config = dict(
    n_layer=10,
    d_model=256,
    n_head=6,
    n_kv_head=6,
    head_dim=64,
    d_mlp=704,
    vocab_size=2048,
    activation='swiglu',
    norm='rmsnorm',
    norm_place='pre',
    norm_eps=1e-05,
    positions='rope',
    rope_base=48800.0,
    rope_fraction=1.0,
    qk_norm=True,
    attn_scale=0.125,
    bias='none',
    tie_embeddings=False,
    parallel_block=False,
    extras=['capped logits'],
    init='trunc',
    init_std_qkv=0.0313,
    init_std_o=0.00572,
    init_std_up=0.0313,
    init_std_down=0.00422,
    optimizer='soap_variant',
    lr=0.00509,
    beta1=0.95,
    beta2=0.99,
    weight_decay=0.0,
    lr_head=0.0104,
    grad_clip=2.0,
    warmup_steps=129,
    schedule='cos',
    final_lr_fraction=0.1,
    batch_tokens=65536,
    seq_len=256,
    doc_mask=True,
    train_tokens=434500000,
    steps=6630,
    dataset='wikipedia_en',
)
Each number is 500 + 25 x the weight over its row's rms, rounded and kept within 0 to 999. Layers, rows and columns count from 0. Numbers have three digits each. The size before them is the row's rms in percent of the matrix's.

# k: layer 4 attention key, 384x256, rms 0.224, rows 269-319, columns 0-127
# q: layer 4 attention query, 384x256, rms 0.205, rows 270-319, columns 0-127
# v: layer 4 attention value, 384x256, rms 0.235, rows 256-257, columns 0-127
# o: layer 4 attention output (transposed), 384x256, rms 0.205, rows 256-257, columns 0-127
k269 083:472520523471489498477463521552470509451483515514477486478470500510440481548500516497462449482542500522455473514498490552548493497512517523487496491531485548492524483493533521519486514522480513466495497501484488532499498482483491505492485484484523488481486483462544506500519501499503515500486514471508493490444451505522496501458493500565507464507525507520503538525496499425516478492513
q270 101:516492518535457477538539522489467475510534538514454500540544488457467505497523524454511470501522513499485462526521444504515491500522526501539507500483523515479473563496506494529512478498524521483499498468455486470484480488457500496500483484538450490474495465529498499514523478481499534523492512520559495497484511498437515507461481523508499458521469488484502511487474496496546500552491
k270 080:527505500468557450472510528525487504493508501465453529466507495509474465468490483521517474510475469524493517466517527492496487486468516515476465563470523491485461474535490520471516502512512529549524472536471486543505542538498499512507522477481472470502490525445520543502486496478548566496459473499504497458497483487540504501495467475523519473463500457520475502491508547500497475488467
q271 096:543461456488483503473467510483541495504466470503428486489511487529537472484479529465495529518486480540464536517499539498487532477478498519473447510493535536552515471508516469502506503496529509477499556493471521494482562516475461496459505506468529509504507538478493472466525465512462497505459467503520488456486520490488482416479485502473500515513454492489478489539486496487494530527464
k271 085:512497554514497508468492516543511485463458483468483507484487504514491518513510520463490417480479508494485472494537487474514518489439488466498444471538463489507527475500445492476561533509474518520533471472487487507508548470486506572472516520519424507521463520529491448479496477501483480523484481483457487555506533501501476506545491506487503484496500492498503517481509494471532524474462
q272 101:491496465493527518556462460491498522522484538520493471521512507514496493483532575544533488541515525528506530533503511487521512484484527523542505521481496505484524526495499478481481455519496493482473503514537534478475467526517491533452470501498434522512547455537492520482531512532548500487548510514522526543520505516490473455505493539500492495473504509488473502522505526463506473503505
k272 089:546487497472513547489503473493482516483515519510517507530487489453520501498500527486494557536558518517529494439481490481532491535538524469506499526516494474519509470477487500499524456487515500526506482497489507499508498525507497565471485546533496473516528513491515482537484454524508441497494480494518478534494495517421542508501490499465554520460489504497520465498523537500511494425493
q273 105:559559474473522504469522466478523499519521487486496519536502452539476516497531492473506463488516549509467525523498472538511500522476537492527508522528512478473480472545468471470520535508505507499482500488478496497496476519515480470504504505476529488498494500506434489503448537459536527520549541500481527490559511513497461503510479521507521454502472443517474506525489508519526506503521
k273 083:485507518509503517505483479484535507524509507500517532479480480507539490486541519478542527495544556498508450487486494495509520511489489521527538481550471485507509498472507585508470481483496483500447482492490471484505499443535469496475496499496463542478527475485497506510457526517505478521574497500513464504524506476535523513533523477499494508470447501484455455536546520499477501516529
q274 107:481507495464499464474524485507501561538497492517543532473509533461459506476499467479521500513464521517478496514524532538479486529456489532482467478485483479495458522501527504512522516499492462558507486517489546510471497469495449519524491517529528483469504516529434435527471466498524524517476519498519525483472521528517519498522447520524515458519465497503530502515501472508499506506514
k274 080:485497508500511490533480474515497499477530496530476515525481502486528467536464521467473469446516510488544473514545540466486514483537512485482498550557510478503496472503530481444512537493549481520480496527480506477492475514512511525488499496492505547548497482525530480510517495464493508510514491508541468496518473527479552525485490520489517472555521488498546464509483507523510491501509
q275 100:515527486530466520521481517491534513508514520485523490477523436500455534531542477513522525475506498509511469485489500480467544453483486519469466504527504451488496521500492491522488488495502477468539497437525528519468534501450489479523532471508486490502474500484508510526453475540520485485505457519491489534520483538522490473517524525528512477523553496476551505440514506519503511490521
k275 078:500495523504486511489488473500483500519505466466471494536477470482479516523471509536497526524464510442522475515524498487506518489515480471500479521513495488523509503514491531507483505506514498541532472536496524505495548498543510528526466470450523482519482472492463501493530505488518496516496502522434460523493524487532480461495494531547512459557546560477556522489473505493513555484497
q276 099:483442495494456475532483489498503504536530538456465491466462466521472451481465534495534515463509498444481524498477471505501501502495482487539472535471516551528505482475513457453506490469483511534526523510490499522527528518523482468510515478516485519535501515474476488485493472519486467495549501486484484514493475477481543487483472455466489537480537531508458507500507506506519506508496
k276 087:476493456526457497505491484508549501497474506526513467469505473526513506514475483511482473481449512485507473519511502504454477504485471530500476469528535496508521528525536464498479524524458517510475504497506501519480546462489496494540483522516492482530500486542492504518495488540482498468528526492506482456483498470579490501489472453535517492542521535501495505541539517532493482535455
q277 106:493489445484480479500448514510467487485472526510529495510499505513503483470494518474501483527511501534483499551521539511496507493505496523514449509495488449491471514504555457532476543504481516483511505471474484508501491478450547501459536486524503496528449515490497474505502500489486488487490444483521518467441493482496529493493495482531501500478464520479477499551539518563497483494526
k277 084:527509476480497440502481457519495553505517557502535546518451501511519511529492451500502539440494484492497527499555503533508462503490477488548498511480451522494535484445500476502510482498505439487493519520492493520469532520497487478499504482525478524523522566483472471509481473532499508549514523463496481511510501514474533536510515471529493541478445473505505539529492496506498557525498
q278 093:514481502448500474477481480557564501495481537486499506466477528492510497476539476478468516480503475472505471495486503526540506519493475553522489450505483532520431487492513542489535496491442568490512511487514536521512491487502512503515512517505468496521489518507517478522502517509521523455498481489496528467560537507496470528496508488474467483504503487468513522481526483463504486535537
k278 081:519518510518483542556488472437502475471498479501462494447487500523482529484477489493529447488535491458501479513463530477517473507508500478500490526525506513509510502502509464491513472485485533537558462467468504536525506522524536465491499521494519479521518499519538493518491495503520482525513546542501477537521494497496468516482482487563481536463524439481513499521468484531509515468458
q279 094:487508483500454488490496527503496491504519502477510509493525532440483532521493453498489558500512524453487490481470512505506499516477537499519493465501470486500517454528487480508432455518486504490481533467500497481506495507510504509501480514459534508580516516497477504461486549518503474493487516498540489522520543499469533513486522457491476468504478497534542487516502513508516540500519
k279 079:498480493486513542474496518510517510487432471526551461509572521460523489487450497537509507462507513461493547508501535488528522527517519493490495524514449487476537471482456519495509484499540510545535500514491499498494481503533481526509448492503474453521551488511507487497493477464507486542498525531465498502520518489479496501520470461524525503489464482512521516483450546533515508537517
q280 100:509487516505494528503504495507480504479509546499518459468565443541456472524493519525511535488475467473515466480523494535464501488508462501491483482499527519493488518516473492499497493484501506519489498490485428485508517454498468520492521523536518485481525519520518499511487495494469479471530543505461485507475485559483508471464504519496502461477519508557530427486491512526510544531484
k280 082:470471529524501526551499533492505451527515456477509519537523500523530480473558504517522461531475489490481461489526485511484515505544473480514533467490525529538498466509457517498505492487505504526548529542533485452532479450487515519494536530522471528525492498528485502506489517505506507469475474544455548483447497492503482515496505508498524504472555424464534524486500502505552547484504
q281 106:508456510453453556506535467509513495528498492489538512512469486508528484518461549540510490548502495492523494523504530474465473478517490532474508522454502515535466524520500506505456456502538516509519462486551491521483474527525491501501497465501552545473541480509551504508525483480499456547490499499491537506506473542515532507487482530508524492472483503509548458498484543493481477518523
k281 082:461510486506466531449551488538496481498503494473516518496481494551450497499505592519535503544483510495514503507491513474509518510492548515445515559487508507459512465519514511471547467477555505484491489478464476502521474499507506442506512510465505509508487545502466502491488505508545494523489494470509515496489455507459498487480502477462499506500496478541490485506478482492503516510524
q282 099:471510516520458503555497478516516471481519473495511457512526458520539497514507540512506508481462478503505503485487494502469511512485496444490514490483474508453518475526522521497501543527529520487498501534527501475493481517517506496547484545468511498486555521533505519459492519533473479503506493494522485496503511496496459557526516529469476494476484563501507512506478520509473517509470
k282 088:484547507506490526497508511488458504496465528499503499484454532489495503527559485504508523530520544503515534539485513474469484518465491502528497494493541491454532468496497475502510475502483530509491499535549501476483519466498493470525541502534510497499467472509512525493492472515502492507495533477494478530472459472507529478493469563545482503492466532454481446565498513460477497498515
q283 105:543500486484507476510496480498534538484537477526487504491483541466496487499484569518484490491474493508513501483517524523507484469518544482531500559500475490494506544470488468481508513530480504547471504460462505476462504523456510459526510484492514524510499474525527525497529498486473508505531534509516544509466496509486459441525515467465504479482525489501503493519515448503475506510536
k283 075:522505471468492483497501488460493532467495475497545482507510489491516487458489531475488514495509490501482515467501521507516478507483505483514514466490489487503452522543523526530513505523483468487474528516450472473517515514487488496474545464539512504476503505511454499544502470484456499493563525506493491542524508502503532512449526512479472489481457528558509486505493497517440490455495
q284 105:486505465482506468490489477484520495474457514510475467508504504516472447494503488485532492473478471544472491498473530498506460500448522495493485479505533492508527488473509546521505521554503503545502493464485510495551491496501527498498498480507495487465529515509494504467487512490485524505512487522516481416497505493505468554486492482463514527531506519508472476520535466525514504471497
k284 078:502512469514508462452455530504522480452490489509543514513502502488517485485481485465497528494494504518489502509507455491499482500494474506490516476544487507528475514495462494518534532509493511492485498497439515488479479507498492483487525525463473487483519513511515473518518486518477533507518566533515526503513502484517463527487458529463487497473488514521504486469457475491518510463506
q285 097:497508485460493539488477486521514520494523483521537516470483495492488477527491467509472476493581556438510487501488497487455522497468485535503453532510493456479524519492536492521523485500521496503493473492489496527518525537547485509545495457505525506489528477517466521513507459543453504496485509491522503537475506470501519503524477480522506525492524506506530505490503492495488463533463
k285 084:481493510542519514486516460482504525472481520478468528508523487543496518495507474480449486465496498500489531477462525524471489515463480486500529494505486450531516493494525466532488516506509496504537474504521448485498521507498500509460467469483463463504532520521501462495500473493517463478504508541489471476498481486513500470444445490498518481513496460518537504508544476481495474537488
q286 091:513520515549504508509497509520495492520511510492503512540493498533477542514471480496516489515538452503521509550501497539516516476492476440504489498507509524464489501506490477483536498517480513472468508520453499543505536512461486536456457495482539435536449496445506523496499565494497491470498533521521441507527497503512475494489511454468511527489454509462492505496520530499460494508513
k286 086:485527474531467527539511466499506484471526487510509516514527535494473462490517495493510493476464496499458497464473521466532530506476491539544529452521543456467513477490488536526520462480501481495493532505523520455485476534521467467490457511531468462518517467464515508506488479544506508520471490528510491530497462537529512529460490473567503504529480506525500495492521553537481518521502
q287 106:474524504463496469505513497507510477519520490512510464485461509481477509488496538507506480445493499482480464465497451513483476448517477478509532519488476525503484481498489505530500476460514509517523522514486476529544477501509478494495490564548521475525512486502490530490497526473484524483428454521522531492480540494523532499481454514468465460492477506540511510510530489480500516474467
k287 079:477451518497522487524496482506513528496529489505508518537531531496454515506510522490514501521497533479493465507477513489475493487489491481497485479515527509492522477525507525509506524538533484506499460511494472505517484490483510469468482479544447496506515464533526509477468456499527486546500512485548485492504498511605541484489532554513477485534487521509505483496485512518510505531545
q288 088:484502460470513490516522493511509526519523469482501523496509447532476488522517499494504543553547493496489525487493524537512476493497505507531523554508509509507479484523500460506538499485540470518557474519485506501534467510518475473548498490499510549533516441532517467529518525504485503523514497537484491499503489509494516500506502525485491510566537493509453516562476513500512482483524
k288 066:465520490505477503464487472596471491525469503494494522500502479494525494483473541428493489526527511559486543534471534502491518510540547463511504527494487477478489520504492505464517504504501502476525495495460513503526517489485526454531497486474483565494481537539509516456520496512505465486484547504464545481510488507485465517479508537514473514531537451498458482479455503484546500496479
q289 087:480527486517508483526500498549494519502519492501497491538474496472535462530494449492494474492514485510548488477488500477529507467495493495513513461534503512508477515501499551480499465504456525516492523514535517511520498525473512472525487538522444523513488493497496517535466506567496528451527500522501500513457515484498490449436512484562447453512485467506507510519498441493524542495507
k289 070:498480529532497465485497515469483505535494462495481481496484487504483490570536469529525516461517454491527439467512448497519476488434477526493497493481482502471487470482496511448483449507466468545487483536537501524495505450526456513537494525521494511476495509475470534494485521536508535516511431487495475506537507453489493529483558486544508535464492518498477503494483516519506474514494
q290 081:487502506528479487471518505476515477462490540532477491536494449497484492514495476529492495502490529503515502522508477541489511514502479551496472461469462493588553477484518487544502503472507471525529484535521493507492508488510501515477508514514483455498505501479525484513503497476518497476501511464478485482498500511448502496485471504519495461523494574470499501505470515503524483496505
k290 068:506491509479520525492505538516560494532512532509531481517501486471500533490478491480520476537548468537445511468524480499466513489489505473501486497551488474494456518542501474453486478512485525498485499505507464507516500537478540531510505479488540504496518513543495527523506481482491485491472488497546505481494486536459480504522472455519504509532480534488565557512539524510495520497503
q291 083:493523508515514491480504456521478522456492487511511515477469452475550457484519487491480506488460485526553488490484485500435469524522507499490467482491473483503490479491542574500488485491497518443455513489564463497484492482506483470508521474507507479472476497495491534521465480539537500434592533536503448506536516518507503497510522528514499479477498496472518522511490536520460513484511
k291 063:522471510523543477488483481495502490472505436496503550493485490568480471487538459518482513472504499517518469520505475559458480478492478523512498500514494545515511518527510440514477483512514561513501521494535500511494494529510507470464481477510480456494485498459551490477510507508496529563520496459522464540511511524509469501499493548510498514504499507491480488496472490550498466521522
q292 086:513478455524518515504535511528508548491542480513445505470564506502480520472500496468488489502498452497455538506428484479504536466545512551514497510560509518540535467501542494485518494492519489492489480455514479513512505537511524503520455467472531520506511489536442493480546490458521511537450520490525517480501526497520460482491510526484493524525521471525479474488444532499510510509515
k292 066:495490551482465491492472479511458508528487523508522540500502483536515545513494525492497485480514535516524524503447509581473528491570500523472514487481513439478452512491450517507518522492526468516540539465493508475537515501514474518520456489486487481538483497506523515451482550499509509477500493546531521485507466443471476506486517474485483508490518453504546508513477514483479500466462
q293 096:463490485503484523530525488489511497496505476535481468490519497502474490515499516530538559501512477524517487527514526455490495481449535549464529490500520499473477570442517493487527522486543564489442494509515506504528508467507511482485512503505517495481551532547490480479541503474466485526486481486518486523510461526518467492514478522500528522504524495496506513495495487461476498504481
k293 078:504530531547502507489491494420471489497470477494496483513466530497492494482546457503477533468466488492527510513511513508485491537517478507478478531494515502520510516542499549491506511482492494514433483508508465452484491487536444511504480498478465506509505533521508527488512531464530492525521486487515520499531518481492541520531488469467497512489492521478459506492488475483477508457528
q294 091:497478511528511566519548564483506509519483518570463476517543461506514529483484539498500492520532483475462553509503541498500546485521511498504489498544516505501542479505519460503514494522551516474527484483512501517510532486470535527497533482498522497487488503508539468488532461461509483515469528504497525552465490507535523449480503549438445567507524516466503450477491531475517490474498
k294 074:553480494477546493510545473519484477459504488498527460500543551524470504532552526467527523532466509496515495489497543437459550535525487483517507470512532481519481466518495497506488503486467496522477480521505484455533496526486527479456470433496504506520489472454467524514509494507471508507518515511492466521517474477488527504499469515535513484518500494537523493514524500555513496536494
q295 094:473486500509502478492513496496475527484487490493480462485516510510524505544509488489532502482499475511485521486480551499506523456516505553495535518498495484483471550549482503458486559492517510506548489480492489488481510500496490509478492512504473477501516501472478505506479467479469462524461530493520480519502487483483510504522503453488514482542493478519528464520499538471494521495475
k295 075:556480507506538512480534498480515496536472478483487493501482489509526528472506494481477491539517524527470527533497493531482495526489465481512512511531529536543494513506505502542512510523507526536476475494483487530517451509538530479501526581508510527468496484499489465563516507513543504525491502506472545470507544501503499503538513529484516494488503523488500504511554492480519553455518
q296 088:477483515512523488450510480488497483465503485516536490507495521502531481503498577506509457518499503498538473499506495509500510492549474433524517511497508484503505506527526496548531512530492505532470524500521435485538489505511508492544494518535476434479468514510547490506493525497488528520551495538489479469470485469476529491490472438500530468500508482465510495458532477510462491508550
k296 078:461505472500531496468480513445506462488503524504467514496481447498491489493511534514513515498499455492456498475525467486517469488492505496511487478493501490498534493478475503505509463508522525488518476450506453527543492547499503508502508457479475535504494505494463457507455481537514499465544485503515498516531499488516496511472529511524480536494491460504447505475478497503550517465482
q297 094:503492498524512520523525498470474522523513495521483475502559474508520513492463518497507535494528554507475512526501515473467529505496479566501567462518460519526506468446489507520468508486535490467485479508508533511472473505480497504494528507469557494517532540523529520495517487535495527479496497503499515529484514534478496509477455538451486487480500508484479508513504505512530514529465
k297 076:500523533522532501488466490507499499524514515482477476511539515507466531529520544507482507559470499480508523513488502468507524499533472533498508504487526493459514522523496521506516487495457489529487515499519499474441498517519485566491507495488513493483476424509490506494477466502485563471534500520506459494530500488512543488490535524517514465479454543528477494507468484472503460497522
q298 097:464502479487492493463498494484535491505567497448516542477480531504502506485521509529517480504455514529494495482530466449502478499522564452525508517493508526483486518532473491507520517488491491488474495505525507470529493491491518492502477496522500513541488525471516490534494521471536524494520468507505459508505502502509499534502498517520515483501589471520530544470541463486498497497501
k298 074:471460497551471488520486468490522519483500505457513476534488507555539517509485484496475586521523513490491506522526469504440513538452514493513502458517539501505520456548481489483530509511523522554507515546534516557468515483531545527490497515504491485477504522473475517513478493527471502489495496553526519477468529495524527501517476497522491496457498519504512534503511517537458524478504
q299 092:530492487461549523493491526527509461479505524439515488445492503502525484503516494506474499558504502498481519489516471500488494499504501503480501502534455525469508507505476497542513508488482533483525466509453509445520485476439500448475473458491470522537482546519492487518479536504524475502464513473501500507511504497537503515516490519511489508488531511541490450487467498536529458486475
k299 077:480492451478498506476514491546496504543503525523559461476514533489487467500484508499478505509505477526461476492497458515476516489482471493495522496452506489507520529470490454506495454500502473511504492498509505525464484489469537458513478492516490503509498505526512493500454524522510529467487501535510506463480508507496508525445499504534471513532562500484529496525503512485542499472466
q300 083:515472470505465546496482523514478541488526534516474446534543538458529521490506501485494553511481541474541482489559519461497505476525518522475492536488487542520535471475516498504533506496517535435477503460506514471501499463491556453469506494506533533498521506447540525500539477494498498521514485528534474513507482527492530489462468525496468462469491525441485485547506518494504523484513
k300 076:506486494508511522500484496529545513509505503466568528498512490501479481539509480507500491468454510485535514485511446504505522519475446440528533530529517472484474463545472514507552490514513483522500513537462491492521467517511489499494497524507520508570544489493508491522506536513510512510502494507509527505492539500524546508522535489530517484466481490529496500471518527523496486468488
q301 103:525541507488485497500515474502457545479519498480516473485480535497497485475461550492504491494473525447524471490498496475470518437481482487527545517517441499503509465500500499495493518464487541424546493530513510511478479459504487531497523497466498522537483481494481507522446512470522489523487494512517530488477522510519529474471505518509518489491492506490530513511495509493527525539493
k301 081:513459479469497509499474524484526567492538522470485513472515513504481511482445530527544504462482470451467504485483521521446502481512457503554469518466513528514517500492511480459525540541493483510508465486471477526476533498519488501461509475531450544530439491461457500500523499497528529520518498494487509487484514528532517481537523489525521514505495475496559460513499494494503504514492
q302 103:506510504475503472473506489478533480496491499517476515479481476469482535495507474510527529497470484527491498513505465474483507528528499502487563510545474500528463424441521549469491502511504499493499512505515512528539524527499527482532507549533466530490478465532480526509479509524536507535489541498502500522529495479502498490487490455506493495488465555470538516525485485521474535499497
k302 078:490504512498503523478458483446512494533492532504517499534496442502498472496536505542544537537507524504476508479521512448572530490531539553496484473486554446474488468496518534476505485493498539518521504556526575492497491523494481466530519497533493501506467501462508485481487499480490494524492490488497525488504495486498518501482472523496484485482450508486458473501512478458474517518496
q303 103:504517500476470509434522511458501458490509471451540462491480473460532549528546436510501520498513530505500499494531498532517507514474533495521473501500458483488446513508526497500538539512512513520517521467486502466517476493462484485509481483489462448495494482484536462499489506510512489522498483486517516478516501487523504512471543514513539445470505469485489476480502499498512462497482
k303 077:509522504511541496502521502555525528477539491511507494518525539494522511521497500483513524478516493510524490539491474456509526476512490527495507499471511514514531489514530557515441516513514470453515511496491510524513476491502518505481516454483457523519533520492527501526520484520526481520478488475510513497506518476545477522535524517517445534488501496493472467513483551503557509500475
q304 097:501520465505501552548508533517523537527501529503471504485515466511514469488510487502523501547521488552512537508484522475513517538482487479517479416481537518508473504500543526480489530519518506527477469528489459487483489505530489473510449483530491489527452468465459492496460540494502510499473488505500505530450483486504485524488516463488499507503514523503533495497546523480527477489498
k304 082:494474471474492466490524521480540492517469480481451502470455468480467514483492520524493506484448499464453479533506506531488475480499497466502487511520524538502555500509491499523513474489489533473503495499453449457511499494508529553522527520520516507484489525506451460510488512498503476504520470482529507462495487522510511490496512506446494468500495527515499497499515511514494511466504
q305 106:488473507511500518516509503478505480457489487483496444549538526543521573519507520513462515510525549534475504477501485485491489474511503514533518461484486501468494550509519525457421506516474503489485484482490485456477509490494514483498494501494470491515493477518527515512509567534506509534496512490514491501497523440487499535479496513526476539492517478477468520482481488466511479536452
k305 079:525543528488507522505512512483540457499502529533519509500515507523461537495512500519499447424486482527526490493510534491494563472527496480492497525480546470535477479533515511463491513492489447489514497486515505506504461474486506529503484454507469536481498496502539503477460561492490516486514517518522495499504552495496488493533509512511507522510532449512496464459459528486563533445493
q306 098:523483578485492514541523503518498484496483495497485480482552498491473483537457547493521460512484489519535502540500488489437488496554510491532537533487513489533532494501498487490481470530521516473453533515481531518464521528484504527503474481471493491507508505518498495471524467473497550534482495492498519449455501500529479478430460470517454532515464498506505534513463464476491516521507
k306 079:471533550522526470526488505505498496499505486476518506494501534534489484499519543504522496464480488536483523516494493539525476498494539486497531560531501505529480474522448475474497487519521497532495491497526496449521555448520511527515482480474470468499501524497520486508459490472470478548511492522489437528458499463505482451494504467460486554530515436495486537485488500463502512490503
q307 102:508538475508506469516494554476499508514521496477476503451546508498504499512522507501494507499530448509523486484486499474520525474494480524508458508531522459492516491484484501496469516536524548545480508490483526497507492515485494498510506513445523484520502524469507459527522502524516473511484499514520512462482498486517502497500538517509480486488474485446465554551515540470512512463477
k307 084:527499524511503518498528526494505479472479524482510522543495490483474501489533483529493469478518490493478497521474496489485485491507535490469433466496473472525507494511475492509508446509478474526490476463501553507516502503484496529531443486510560511465515465544484506515507467478495440518465471500487481490521458469497469518486526495518449473528474522464476496456511541508482518499484
q308 096:529441514500474501496447468509545511484526498521544480501493485480508491491505523534463509509454511499538494548509503491484487500491479500554538499524519547520502492523522545492512473485475520472516522443541497481552511524518475478520450479544557520473501488493478487550520507502475487477455509509522539523506480441526503524499533514494449505505476508515511515473496445501512502461474
k308 084:493473498482477463501424506489485478479527505500471505483482552531484536529527484544487479421497473518499492493530495525529481482510474528467505469543490502486470529474488490504465497495529520529509502497445476489541515440494515516508498499465546506448478470506556535520470523504476497515503518500519508477493531461469462477476519471509493494494493496490523550534481468486482441513496
q309 121:439466536511514521475510473488492483457496479478491478479499444470502528536494486542468473518520499499513471448540502488448523528546487477515470526505493490491547469504519537500504511475518500495459498476511508499527483494529500486530501466522508530483480480494556525509551499514480484476495524472475505504550478508524499537518523502518516484504515508534473461521478482507527516497479
k309 094:520527506498505438483508566478453491471447499484463537489441457543495506531504486450485478523468519524500510508519467493442470504499508474490478484528488516472504508489478524491545496544493514508565466488499514509525499523519508497462503489480505528483539512468485485518504473524525450490483447523491467508515503541526508472484518531508478517546484509560480490475513527454513479496527
q310 106:524518501511506475468495539470470507520482493514491489499496524488488495460480508498499496479510482498440497521494519547522509492500500454480491491496528455559448510483465468460537506519495493537485488470470461488513518509474486565503509542488463479484449551508514510516457513511537491513500477518541511470467519497486493484478480450510505505519494480495471483525512513483503509469530
k310 079:536480485501522495476507519511483467547479512539477493485511481489469506545501476476517540466530526506499543500478489485551471487489510488486495467544513529470497490483499490503521465510534485514477502508499514496509493506489483497462478461475559523502505482489521467547501501530504511498522489472506536522507493513526471500494504494509502524443486513529453479496525491505551423457503
q311 098:475483462509458497522538524526508500534482529482542507533487486531528492461536513534494532463530486490494467490500499515499487514501469523474468488493504512523491538504535509545477514493476504472492520478517505530509551474459480503479466508525494487512457529457517505537468442443508492474514467454551501516487499506469512514525464491537504467467461472531542476503502517474450568504493
k311 077:520537516543488522520430517522525478484488543490512494510468486491501511466543509502481472476516526458477524483458504485476479532462494482498442549534434523540477480503506485502441527524501535509570533458522517519534487500506474510510511511487494488472466459525468504519471524528520502510486491509520511483478503482540519534517474480495559497501527514505491490503520520494470510529517
q312 098:500462490529479546469528512496502517491519493536499493496506492516486509534483502502500454477448518475499466526494497470482502526500467494507530520545494489506559487478499512531481483490515491508533481540516497462524496550540536511531521510474527483519543482497495490466456506500505462499486535499510496519525474490492475551492472508534528521485514568485492524472513478506548532498488
k312 082:457503546544499490507492475561477524497459535474496510539516484500499499489541524500506464553555527524501479502487475472477481521469525520502454505512515479486512483466487515505532487474515512506451532459515466505472516469532553510463529494478496494454450489505484505465467457506479527501445506469506504493524523504499488496526483480529504540505495483525489504491496454468499474507513
q313 097:470508512498482487470471534487501455527552461510490478533531500518500556463487504565501537409481444509460477481463524524481516493503551501498512465526476525490486491486515509486501471490487497473509518466479494508485486530474492530489508521499522474488491493474524458512492525462490513466496498479496459485477526525545515525509524554512512501512531493509484481488503469541502461505514
k313 084:522536500474499487495489495500519479487521472483498482521507484468532498483497484520486478475497502534480502484445512501492475451460459542509482503527497458488505475505477522505479453499471514487496525489500551528494499497518481503521506495491540435511496452458526460472515530477529504502484462506481529507536479495512516474459516495497434487481453537491498530490536498496467477474537
q314 094:509501485522479485520522512504508485491498526501453498545491502521478472489484498527463543537534515481557520545444516470511499485503501521493525510516508492487513468526462477537476457478483503503503496475494507493499463484512520537470468531478494494446503504496502498480499507518504512484452518488500541496485461476528504524454528491530481497526514524504511471495491525503509507516473
k314 084:489503555483481511490509529511472540531514476460483496529509493511473510482530495456472544485488482547549492493490478499498503534508524573489464505527490544488538464509522470522486547464525484524515503488544470503498469508503469525476521524461538474487472520490521499514495495506506455501494496517512499489484493517508521532531485454427526513489525471537418527519529495509507500514503
q315 098:482457470519480499466492511546513506491514484521484518518510491475550514504472507482533492490520474475530508497510470464520475495482493498473470502507500563510501529515473519499483505512469460508494523533489489519473509521497524556503489518515509505501528521489481490519442474536512483483501519529460525479513502489494486500455517450532526523535456510476514487479518488542536528541544
k315 079:495483508494498516510509536486534505486493470523496480488488545489497536558486538491492501478504483507519448514522516476485512540518524501468513496523500492487548486498498508517550472541532518514521559503471501515493496561504566505513486550534509520495542494503465485488467542529518489512541514494484534516485497470512489500479477455545534529552494471550535539493511485505484523519515
q316 106:524506513462520462482539468512469523507512522486549489485476486508490500470507521482531454466488485466526512578494501488520436532528496542508532496492514507489427521504499447515469475512500518451554513496456548467463461522470489486518537516495482503499504502481492480513507524526445493529509527502529529525462503483475515506518478506520507513488535466500525517510509490517517501519485
k316 084:501503504485492467499485487478460519461445478499515528503443518492484489496487559484516508500531528491537490479506499504502498490531534468483484493460508482491486484517508526482523520504525504473516500523457537471454489506523484497504493497514482490513530518569506541507504505460502457477525489502518473459506560494489533503508454516485496462484489537519488522532505498479490507508506
q317 112:501496502493505473505497488493524512511456487477536517493495472469489512468546507449505509515485477524489444485473498495501511467535527496484497487515505483457471483505500476514538545506507525525533529442530487509517495532493475486506521500549502480476529466536468478493469557482479501525489482497538488506501553517488475519518506484543485462481508503515492548498470504498485485486493
k317 087:537536516513524515505462501518457501488513512506496480484454514539488484512480506498521541526485510496476469527517469518482513564498551504471480470487518481463519458474524510463526490501514572482529498460511474502537533490504487537437527508506533488497526463504523530495491529510516478529463474478471509514505535490511512470522498508496506506529533514532509519491504504492473517471504
q318 102:492481499484477513510531522487529458497541524459496496445511509483491496471527482508503529492480448532494441491437473548502446506546498555499503529467495503465504513496505510484479507483511500510535518462503515478504473502485538524510496502495502466537513527488514527471515501528532493544526472510511519520508483512501494523501505462484512499465492480502517513531494540554503521494538
k318 085:474507511511481524512532525481516506491545542497528496508529506476469478453512516517473429551467494510516471501498514500467464475549519497491495536469484518491512469511479434429505506469473459511527477497520481487481492493511494538548510484518529461459508501507520501565448512465513493520494505549475484496512479525534540502446489514473499493469527504489501532524490478487488580509513
q319 111:517524531485468520535486501583478513496514507502453528539524485510503504522461474483446481544518533486482524539529574496464470508465542501502478501513511536506488506499519519477479483428500480493454491493510525474456501509498458511480497498496551538492508504495510519527556456543497505493464476484503547464501450496498531485467468530503478516497520519490495489497513510453524495485507
k319 082:496499473524528495464502493519490478500498490548522524531499475518502490496466464503476499523489516498534465507478509508477509501486521478455552468528513459490496467483484485485493514510545478476508498508452484485482519517516464486494500521493519503450507511470485473527499522500482508520476510453540534478470476520521472497496475476526513525480504430505520529474533533530535523542489
v256 092:505510420518483524496461500534492498506456528467499485540455544514530542517466542505483505537496479487542475480542504500533517566471505489496555521460520510497522499490495457461472502546568485500500498480500489514502521488520504498537460503529474511516490488491526475459542502507489494502550533492487513536524469462469483516472520547508459490502472470494505503475454463509528498502493
o256 091:488508539481524504480487532511477493470542506518516510510526442510537495511494480464499517479490507506473465549490478492508539439470509488518469486504469522502531519534456525451537467498481497457506500553520523492470549561522492500490486495441473508512493545498456524512494522481477498502520512529476501462503524477488478484471559501489450482517479454480505519465470522480527486459493
v257 089:521459482477544493523541494513535511513520489469490498468478536503527511528434523467482514504495480486557482495539491465480504549525518488496492462538452485516501464496522538519476488529525500479520534522516505538486560495472496512532553474530509495526497519519517428534528546497532512533485478516521475492519545477494496504539523475507513491516516474449482524528507522487457535495481
o257 091:529486527471469515467543495485455505501505490525551528529504468481468483494484480458471479516501465445495477505538507500463558538529462492461492545479460459508491522509507514485504504461498474462528494501522488503464496499469504508520491487478498519517494436517500496530519499454459543498519506463548481521520494499523543499524507497510553536465498512483471483490500528509480512516502